config = dict(
    schedule='wsd',
    decay_shape='linear',
    final_lr_fraction=0.1,
)
Each number is 500 + 50 x the weight over its row's rms, rounded and kept within 0 to 999. Layers, rows and columns count from 0. Numbers have three digits each. The size before them is the row's rms in percent of the matrix's.

# layer 15 MLP up, 1280x320, rms 0.108, rows 268-308, columns 160-239
096:477480535554497452485457469453455426433337599510471513564449426463489519438453509435539443596451340526548507486482484439568466461450519564516448527502442523486471537584418443451517500548498544531484405502518520536458479494473535639537499529
102:515502418579546424464477537467538455538494485457540491504512440447516435453431494519479567529435525535525530440601511533378477430541524545588538447493469455483600483572482557537448513514600495534516501517538454560432515510507565472515525490
095:506558542520452555405549514467521427523409532441564436479397467517459436477526511527474510586487600548564474418551402537469434490571484467666516464526443452587562467467518543514512525497523413439547574418488437472546557489567552409497518545
087:483544414514506321430520486501458527440442478512546496443500563511458499432473485507529516487582516405490497628522569524540453543594560569494488531358545477451502471577512589489467553542487481534460456510489493480540420497504453458434450504
088:566552536522485553473464537506513543548423428531542530519490522498546559454503487453443556535437632556464462524449457451506534416525552488534467529511461499569623517432540481522530492484443421502459513451521484525455436524433572478590437442
096:443487497567616553518608527509481588597466554451580593592475530526492451586602443520489513427533627526598567563539489513508393570495503511570517503537467536509394461443581573452486473545532424549503389468531477504533578518481461508477490457
105:438418490506490461446506391594450396540473488512448475515537509465524471617569480529557502519454634476511582568601470424471514523583503516584480472462512556500562468556500464530501426413538514434439467451505474485499502434414526412411446412
093:529570471498506449490528577500492447513519459532447421584513509478420520608509559506465518492462582558477460422511576599475511520505478528453509454561562427528582509568476518520490489482562534579492506497544524363563495520530562433459474439
092:398509449455551541485513475425513477431522535515428472496615434494422476508496587541467519537606601508557543436511568458515500446526478584494503449527487557574541453420509563518476518431558511465607470514474476470586571518548572386434477487
106:552537493511482574539465514500449624526537489507537378511529452471475531513384455526573434524485388492450536513438553547515488411609552544490435499462413577516392518583532468491471504631444513614587484593527513488568510495460502567443570474
107:519524478490512482433572466583536515490432454501604515474474512435351479503472509501445524472555545504520438542602666540482500479585475463544437473517497487448520508524457443528465514527561546575607443523539509447418501494604584413529481485
104:468607502483490524469456501554490579482484531466494442538505483497383445530372488486491454461489516570606581426515487477561520506471475601477474556370461531507519416508508445518488442580443540436542473499604548507517541468498404548520566344
092:452474516467540485486461517470582575470417511556548496407480471496497517496513456497520545440542439539468541451497526505528454469534400447429414519466472612455470476558555495484421523428444447436615500486555470497504419515647553562592588454
102:481586529518480505545556603482479527516520554464504495574589503485573520555558466512488594512372510439490498435474505382451491521539543568510498494471545637473531522579483524507485476512543496483617453481551622558531465462573553414505504463
096:451503411524494508510447454469487469507465455503526383579487514462544482515470458539447556472678456530483482448415508498500542508483457501459453466491574442542522508484503566499426495499480509571487524390558504426445509446586502519509440484
092:477544396562410593499516498491460504488525431473468440478474488489644500524477413478583504452498552500469508493507597432475619484502409601519437486433528580408506493524483479526453444599470493558540456498536578564506539491509446537483507476
105:437468419538516433562517485428536567537501554537532443486520493403492435417514494517586538501556567479585488501389499407517456466440470528545555488437526499580447553477464567472486538530482524514571515465479508596509576594447500545550520493
092:454463465513529484498421525540457493494456482449593618593536591530431503498438558525437551545477453421588629543497573517454466511539512494538467562536491587575485477600543567509551431439500561543412414520488494428496549422439470512499565512
104:420388485479421534547500453406512557440615437541470575440573559466505532596515420510535428570492549580548562496483525559499527506543490430455530529480500417475473470496466492479530459493404454401519459492429560476453541548443536552539551461
094:493579429451535555508477501537441526520497542471530529492563508458518518517460529485486496666494580497530522475521466474465533455465438450484479595512406517463504446502545512446537473508546450491553519429533526620465494513520521466566504491
107:526398439467619519470436496476570500483478468457549466534534559536406417519548518441478451588495437486479545514506520495378503497485432522588397597433600495442438512455444492585512542516483489421511538390485518455516574551534523497510411427
105:518527558469624536510530471472487568520535480457491454566567533464501605583527454467503502429502515442512490530484431564513535543475447561517494488527547522477580449551492535535383540542470545554490401524586558615497545521536484538600538460
104:555417494363466445484481483530525536553476471488492547541597482459503470539524572444479500491505576530492556427425569539467451386491492576535437590520536573412569446589469510557521400476491536449499432588455515481513629525489454500506410401
099:445506476415463403473482497418394493501482413520540570522518462510564482549465483561443555574500512443485496511618500454477510643484469512533584589512483503519555484546504602540429462535542548510483558502471488493527514508531512508460432511
097:535533419451550464476471472433503432490451453447639454495469465526615455524489513511407523481473412537515506438396528463430463542453503527573515426390532642630520492584442473486587486380573492536477565510410596570397514465452450499475478512
094:462541576472606536503479542534443639551490510499510500503555509484420534585429448495434495539456429488540543498493561460516543542521553475485568568469462476601463505456569390493476425475506480478618542575559469454493511518521490597537532525
099:493451404550481584560399518529465452561568586560504515538425517528509446554437559535484500424596483471462497517528504389453468521524567579423550418593514537524510602541529596484490509513471482482550503469491491557464556500480425449486495456
105:535537506463535531531449561502502533447476534523462498404433512470549481573477499443476619507456502531469491458554486465490481479493468594444493516387486506572496478545565485529490513521466468428536473457547498596385499488467415522480544454
113:426562409343446547397541516502480483501461572386565467544556477491483475496501512560498488556520499416589544511566442558491554483584489489580412552457480507455463445510570596502432402509492482486538457556545512436598576462497545503533505507
092:471502481435474521527520425537530604629506425540527508449467562500529477575447454448553534424374459506570449506501483351442683445547490512468461531484589585497462473592533568477590571560455520435579447553413502566456397495473483499472452469
104:507453492461482487519487483490512520511512582505529532538528512557538553557513356487624474552465547453582512439533484511381532509524449432570538372513597452530570508549524424421426482448462468448543564491491440568434549480444517517528603475
106:482543527508508554432467432514432490498450468427478438542639505550501484482411474582576434560448510461527553536560424527497585448514473514570468450487501478463470418624518539428479497536497428508476495533523563532431487492529603434466467524
093:529452539494557544449490488568514495566414550605517434481363409439559442517505558541558584525439474566604511466519397504489568504515445582547549538427490489497507544489475542565472439514492454389432532473392530477517582538562516500545505479
108:471378474544585464466500548555471598532446501515459539571522495506473465518475589621576507511549566452422520534489527420497521442471464512557531523545543527488470489480483594486515561439483432563565434423590544450547462415454497550464477504
113:547541434533514592409526488434582609435516465540473469454569443515516472639443485503542505451526494486522536517472508476487529417564595575592602544461575527589508548502570466501534497497498506518493501507530542471406462465483616524449588528
100:485462489456522453490492573468438474428429509447484529572521506498529369573375497545566591489607519508552600432536480593480545500545442539525475530446551535634484551543505424565531533486501551497526522498579465466556552462492511645431427536
094:511450438466610536485526576505344547468549423570428584528579458585569521524509457520458499501427492479561514492465506478466481545443553570440544513522479592476475515454483525472427526507497420407467399590430553543457428532535489509545543470
100:450479454426507491511508473530552433482446542488447449437416512515457510496540519527402493500633519502469569412466535486424533467552578557582437472480556442490572383527511562557492536548506563415436398534474458448526515478462419465433491470
093:485571515572499442479504488444531458514470487561415546501549438474479425533458543440508519462476548444636562547420423389427535523477468465463451611556511512459449497410531502568555596536528557488513495617513524450491481387543549472470509461
096:462419385531567405433510461550576500493439506508619388455542529496478454440542502437497531487493442396554468566459489434434498514472467624476518424507494513503540520560516484463494466597499483505575486529404513426554558505496476497473536424
090:480535437530545487445488437477394541584475504580585513447517502376475462497467511496460471527559527491468494465505497497539532600481413474516473515530459586614487501555456605514576454452446484493513524509476537518584518459563603511470495414
# layer 15 MLP down (transposed), 1280x320, rms 0.1, rows 268-307, columns 160-239
097:543541517371544541570502459584438572552600422533415452478545481603509501508510482493441520464508554450501492532554505536512391489408541536418625532468543530463468508511537448501438480521551470525516503513565462463585548415536451493501519480
100:430541458542564524551541501469466525528437525500431458514495495532514534540490503448516367551475593555555452454462554408574457539496456463598553489525424479540531503453488410466463405527576566560522546495412445551496459553542461443473617536
095:510554547498469542572453445427485439507481434477439493458526418540575461551561536493535418531456528527572403525471430483495533526575501467602598495514445442605545488434567456531462500558513485439549490493511402488551490482483528458442538486
093:488498440491507468504470506532534499463465420498564494572558504508455359499562421447507548528411509440397502460531465453519483555487435466561506544473498547491451502389475476513504464508591427469514517409575579486512521498495524394518507523
089:434545565455510549541457534450460459464482429471526517490485427470589486461460495460498556533400536451532519405472530495436528490493522447484477481509546523496431522553556519530502528505514425475487445446470439486468418468439581529566548512
097:504485384545529470487527526462534516531483579531491451613617432549494503466631506604512491561475469506577522466553562550471492576468507482564584492555467526525587456505491541459454408541502507624561395534532545420524504541577453553524542559
109:506493484518478519551595453569541458538439563544411545477507569554461511618466576552462490449506485472488585455457380365432533559563496550432466412503524538483479596525493437542463554503528413467549509513513447519507462425539454416456434569
094:484443539522565548451465424524514567513468453434516485463498548452530414540563523521462561487531475445508510506554538491468662454431454531434466423530456561483452467534511472452534534491467517491571453441543554490509384489472388496524536516
096:499470536557430525536579498484497530567539463536549491538480557487536468549564528558462432522430489588470502620535588558489575415497540505454491495427506611448457604565494388547535464471515440510494399500452492468448529425476476602473436516
106:507545587540399490501540488479529491607487480503451483552458507506548442504528571454518432404470432551560557428495486534388506482440576401521451465525464566406530480533602543514522523502458564434468506568505466515479567504476455461511514495
104:527552474557426457546601565527471501477575498521564463505408532464429497465440527538484600498551451523461504593502602522451477526552487472541447502554505483489482473553461449429525550563515561522505472459545485492506600434484521452472440441
101:537504473435577580507423499366479460485526461469489481570425527474479571535410492467455587436524471459445487486593532523451444428514528465544501498486508422495514440567548415456514574475438459557595519546519503454463539420390484532503496368
094:468532461533572456468425503498407475446502473517439430500453496526556506538536487443455492519454538483439546528470482408580529527429617550529535509471512455544439514474510504509554421549515523499451455508481479499550512464455583508528483576
106:467521504514509502442537479490493523539402513573497487584520545598499542531538464515557444594551479557547534463432505513572471452486511532404566508486460610559541523412444500486413512544548529445457478527457460567474483549451508461503534472
100:540503465551532569489408416531538542554488456483574602474507526507494528432539475469517523499512487517545574565512498429489428492524464497404503542498558499535508559462547646483384456492502539505451553448461502470399533430555565555530545455
092:504572507468464500559580546489470401558569553484391525508444462388478451536455488532523545453502457470525516587433548417423496589517513538515514476526467507473476585460557507548520501537499458568521497560428519503460535461423497537534534482
105:538439598500541528506456515564502406577539464527504470491477448440537567526448504513534418530396573458460557525490410540498465605502539469481517409582438551547509517487525439486573486495492535448463488463419464534411540444505472424620532555
096:527604488454585478537534482503483476451449622458443476477505494575503508491573534465589475419431509479515524482476464479548468550486440440491517479541559558502435487486535515514406524555570477508526441500515606522452453514562515545514491502
102:447568476523529450483478471446494480525514478521533531563456454494518545566530531533508567482540504481456409460529473506487524494487533543417421440552497571516645484512458521520502638470503542563539496511395521421576525553468534438504501552
096:461464466492505386507447584444510531475430473524504570465455459412522497482513414473485591527515544500484494488532567538436468536452437522508561457413427488549460521456522508555594509471468486537472494530548581533477452437464548394475493553
110:476520485469502594421454452421520544534482489499485515550522439538470511468561493618396609638399440504492467458481509448479507580494481464523466520523561520444450562469451503426448480561494536512438481511479519534480483485511525443589507456
103:565548550574448449582471502516457523477466497540493484527444472474409426477523483501488557474442574553479549560501491493498525512535470468510471506450510373466527460481578471399556538454512479561491477586566469481448577496467454552459568553
100:410520517480399467472463506512485546513502583480558585475484509449460594467499438579503476407532435465580514559369530475496560545409479556494485476408487518491501470533485471436473493507489540555435500464468474493414515586529506390517548476
104:510474567521474530505532415578540522482477509448466553490561532477455523458496550599606524486557505478547532486409529497554490469602513468555487489570381466375582506515591435540501429503529457474534442556520541497478473483469522514479467577
109:547497473496453535523463442513467470561593485519516525485553436477471468493417448387461523474566468462401529474481571525534513434532474416436566426552520498438447500470507482484537487511619537531415526498488537442477499567517537496491528540
098:496505611445484522530511503463486397515504525488536427503535503470470486434501567528597405486546538456558479502506510429457595466510493496491559473427550433478460539595484501564543526471522498486564482536469436417514496479469502443554618419
103:446535510424559493396456423427431509569541507563447474525480466502555524449427421431511476556512540538477477556610458589489528448488499478393535498469495479422512489544452474522441494492543508453540421486573601529482435485584486495593431455
106:504575524503534559459449516521567500418529409540458449481513542483554541447465486464495478467459504428563461444497524453523467476471483550530505545461435398510439507391617516463544588497510510530501501436446597457556529494425510523502604456
101:499554484466479406455513541551507503508472538468507427514518598573473460494415486508486502451517454492554491436547529488483529436437498525513502447372465450485479540451515518544509342522450530474430487518477466414500536479514422421492501499
099:461434454516522503493491447505568550447510588542516423489465446534523468509483526533458498485535458482505476556422567593625470627482426554452490487483484522451442500497534460447502508417514503490473534512573511544536455543438501537600586510
100:514512506556459590438467504555486503507503515476529534487574506558461424567501554530465459497474571455499476497534405509499475542421532551454506591444544582509411459465508503525513533466454526621566555508494525458514508511458427653487545499
109:396561539587392503483491480575536473451529484480401394507504530522539495500443494463473529477473460499554510549504419458416593518396587580525553531457493482477502510519516507551462452468540558608531520557538466440522495421508491424396450575
085:445503549569431485517446456510430481445492565407542472578547545480436480478467518462473457462502544456421508530530554484539407528537580461514509488596505537539506496527519479511521577455513471533515464472566455545465493600447425588558508464
105:486454435533564473566505479515577536511528564540506513559505464482472438508462571460525512433600548498470460494474531492490478517498533440509529589458476488536483557558511615485521525461483548455534577331453423508567504503487413500557500559
103:463593384498595530491533480430561492468503441454475588483482513451465465478442455426502538461590387508579504455557442453476561412459550535571509502512497464498491497513417560519575460465535542545401519553514513486419477529537595405448471435
104:519463540516433449601528531462503453413488512492575472553540489611461489446416472435486475429475494558543596470463570560484464545504539505554491463448520481478522451551501470612472488445564448517500487583521463532459468475429466483500443511
097:446468436508407443460525487470480453504554495551536426544499480474527510478471492431565586498449456515523499470502478457462470356553384472483483466568524524478468499508426543514529451486440534428574560472480445386518506534416504495524467525
099:462548542499504549465477547518464456487533552501420474457497504505426504520642545509441481510502509508532572521577596479460480519445577478499524544420439483526481462537628506490488554564573503451562516534539534532542514514527561547508551532
099:533461625482572422436487454504626498533441472506537495513494554440507555512538556520446548535520530501396449501492593535498499481580538527495526538424514489504547546507445472594479454569540528430415561424446533590499471486485464590447536430
098:493512449535459481552482583503611410483480463506517430469588500495560554436392330535491467446562544495490498480457573521431528455555456502459502501538523491481476593477499419579474461524487526586437499443493469514420494380567454506525592476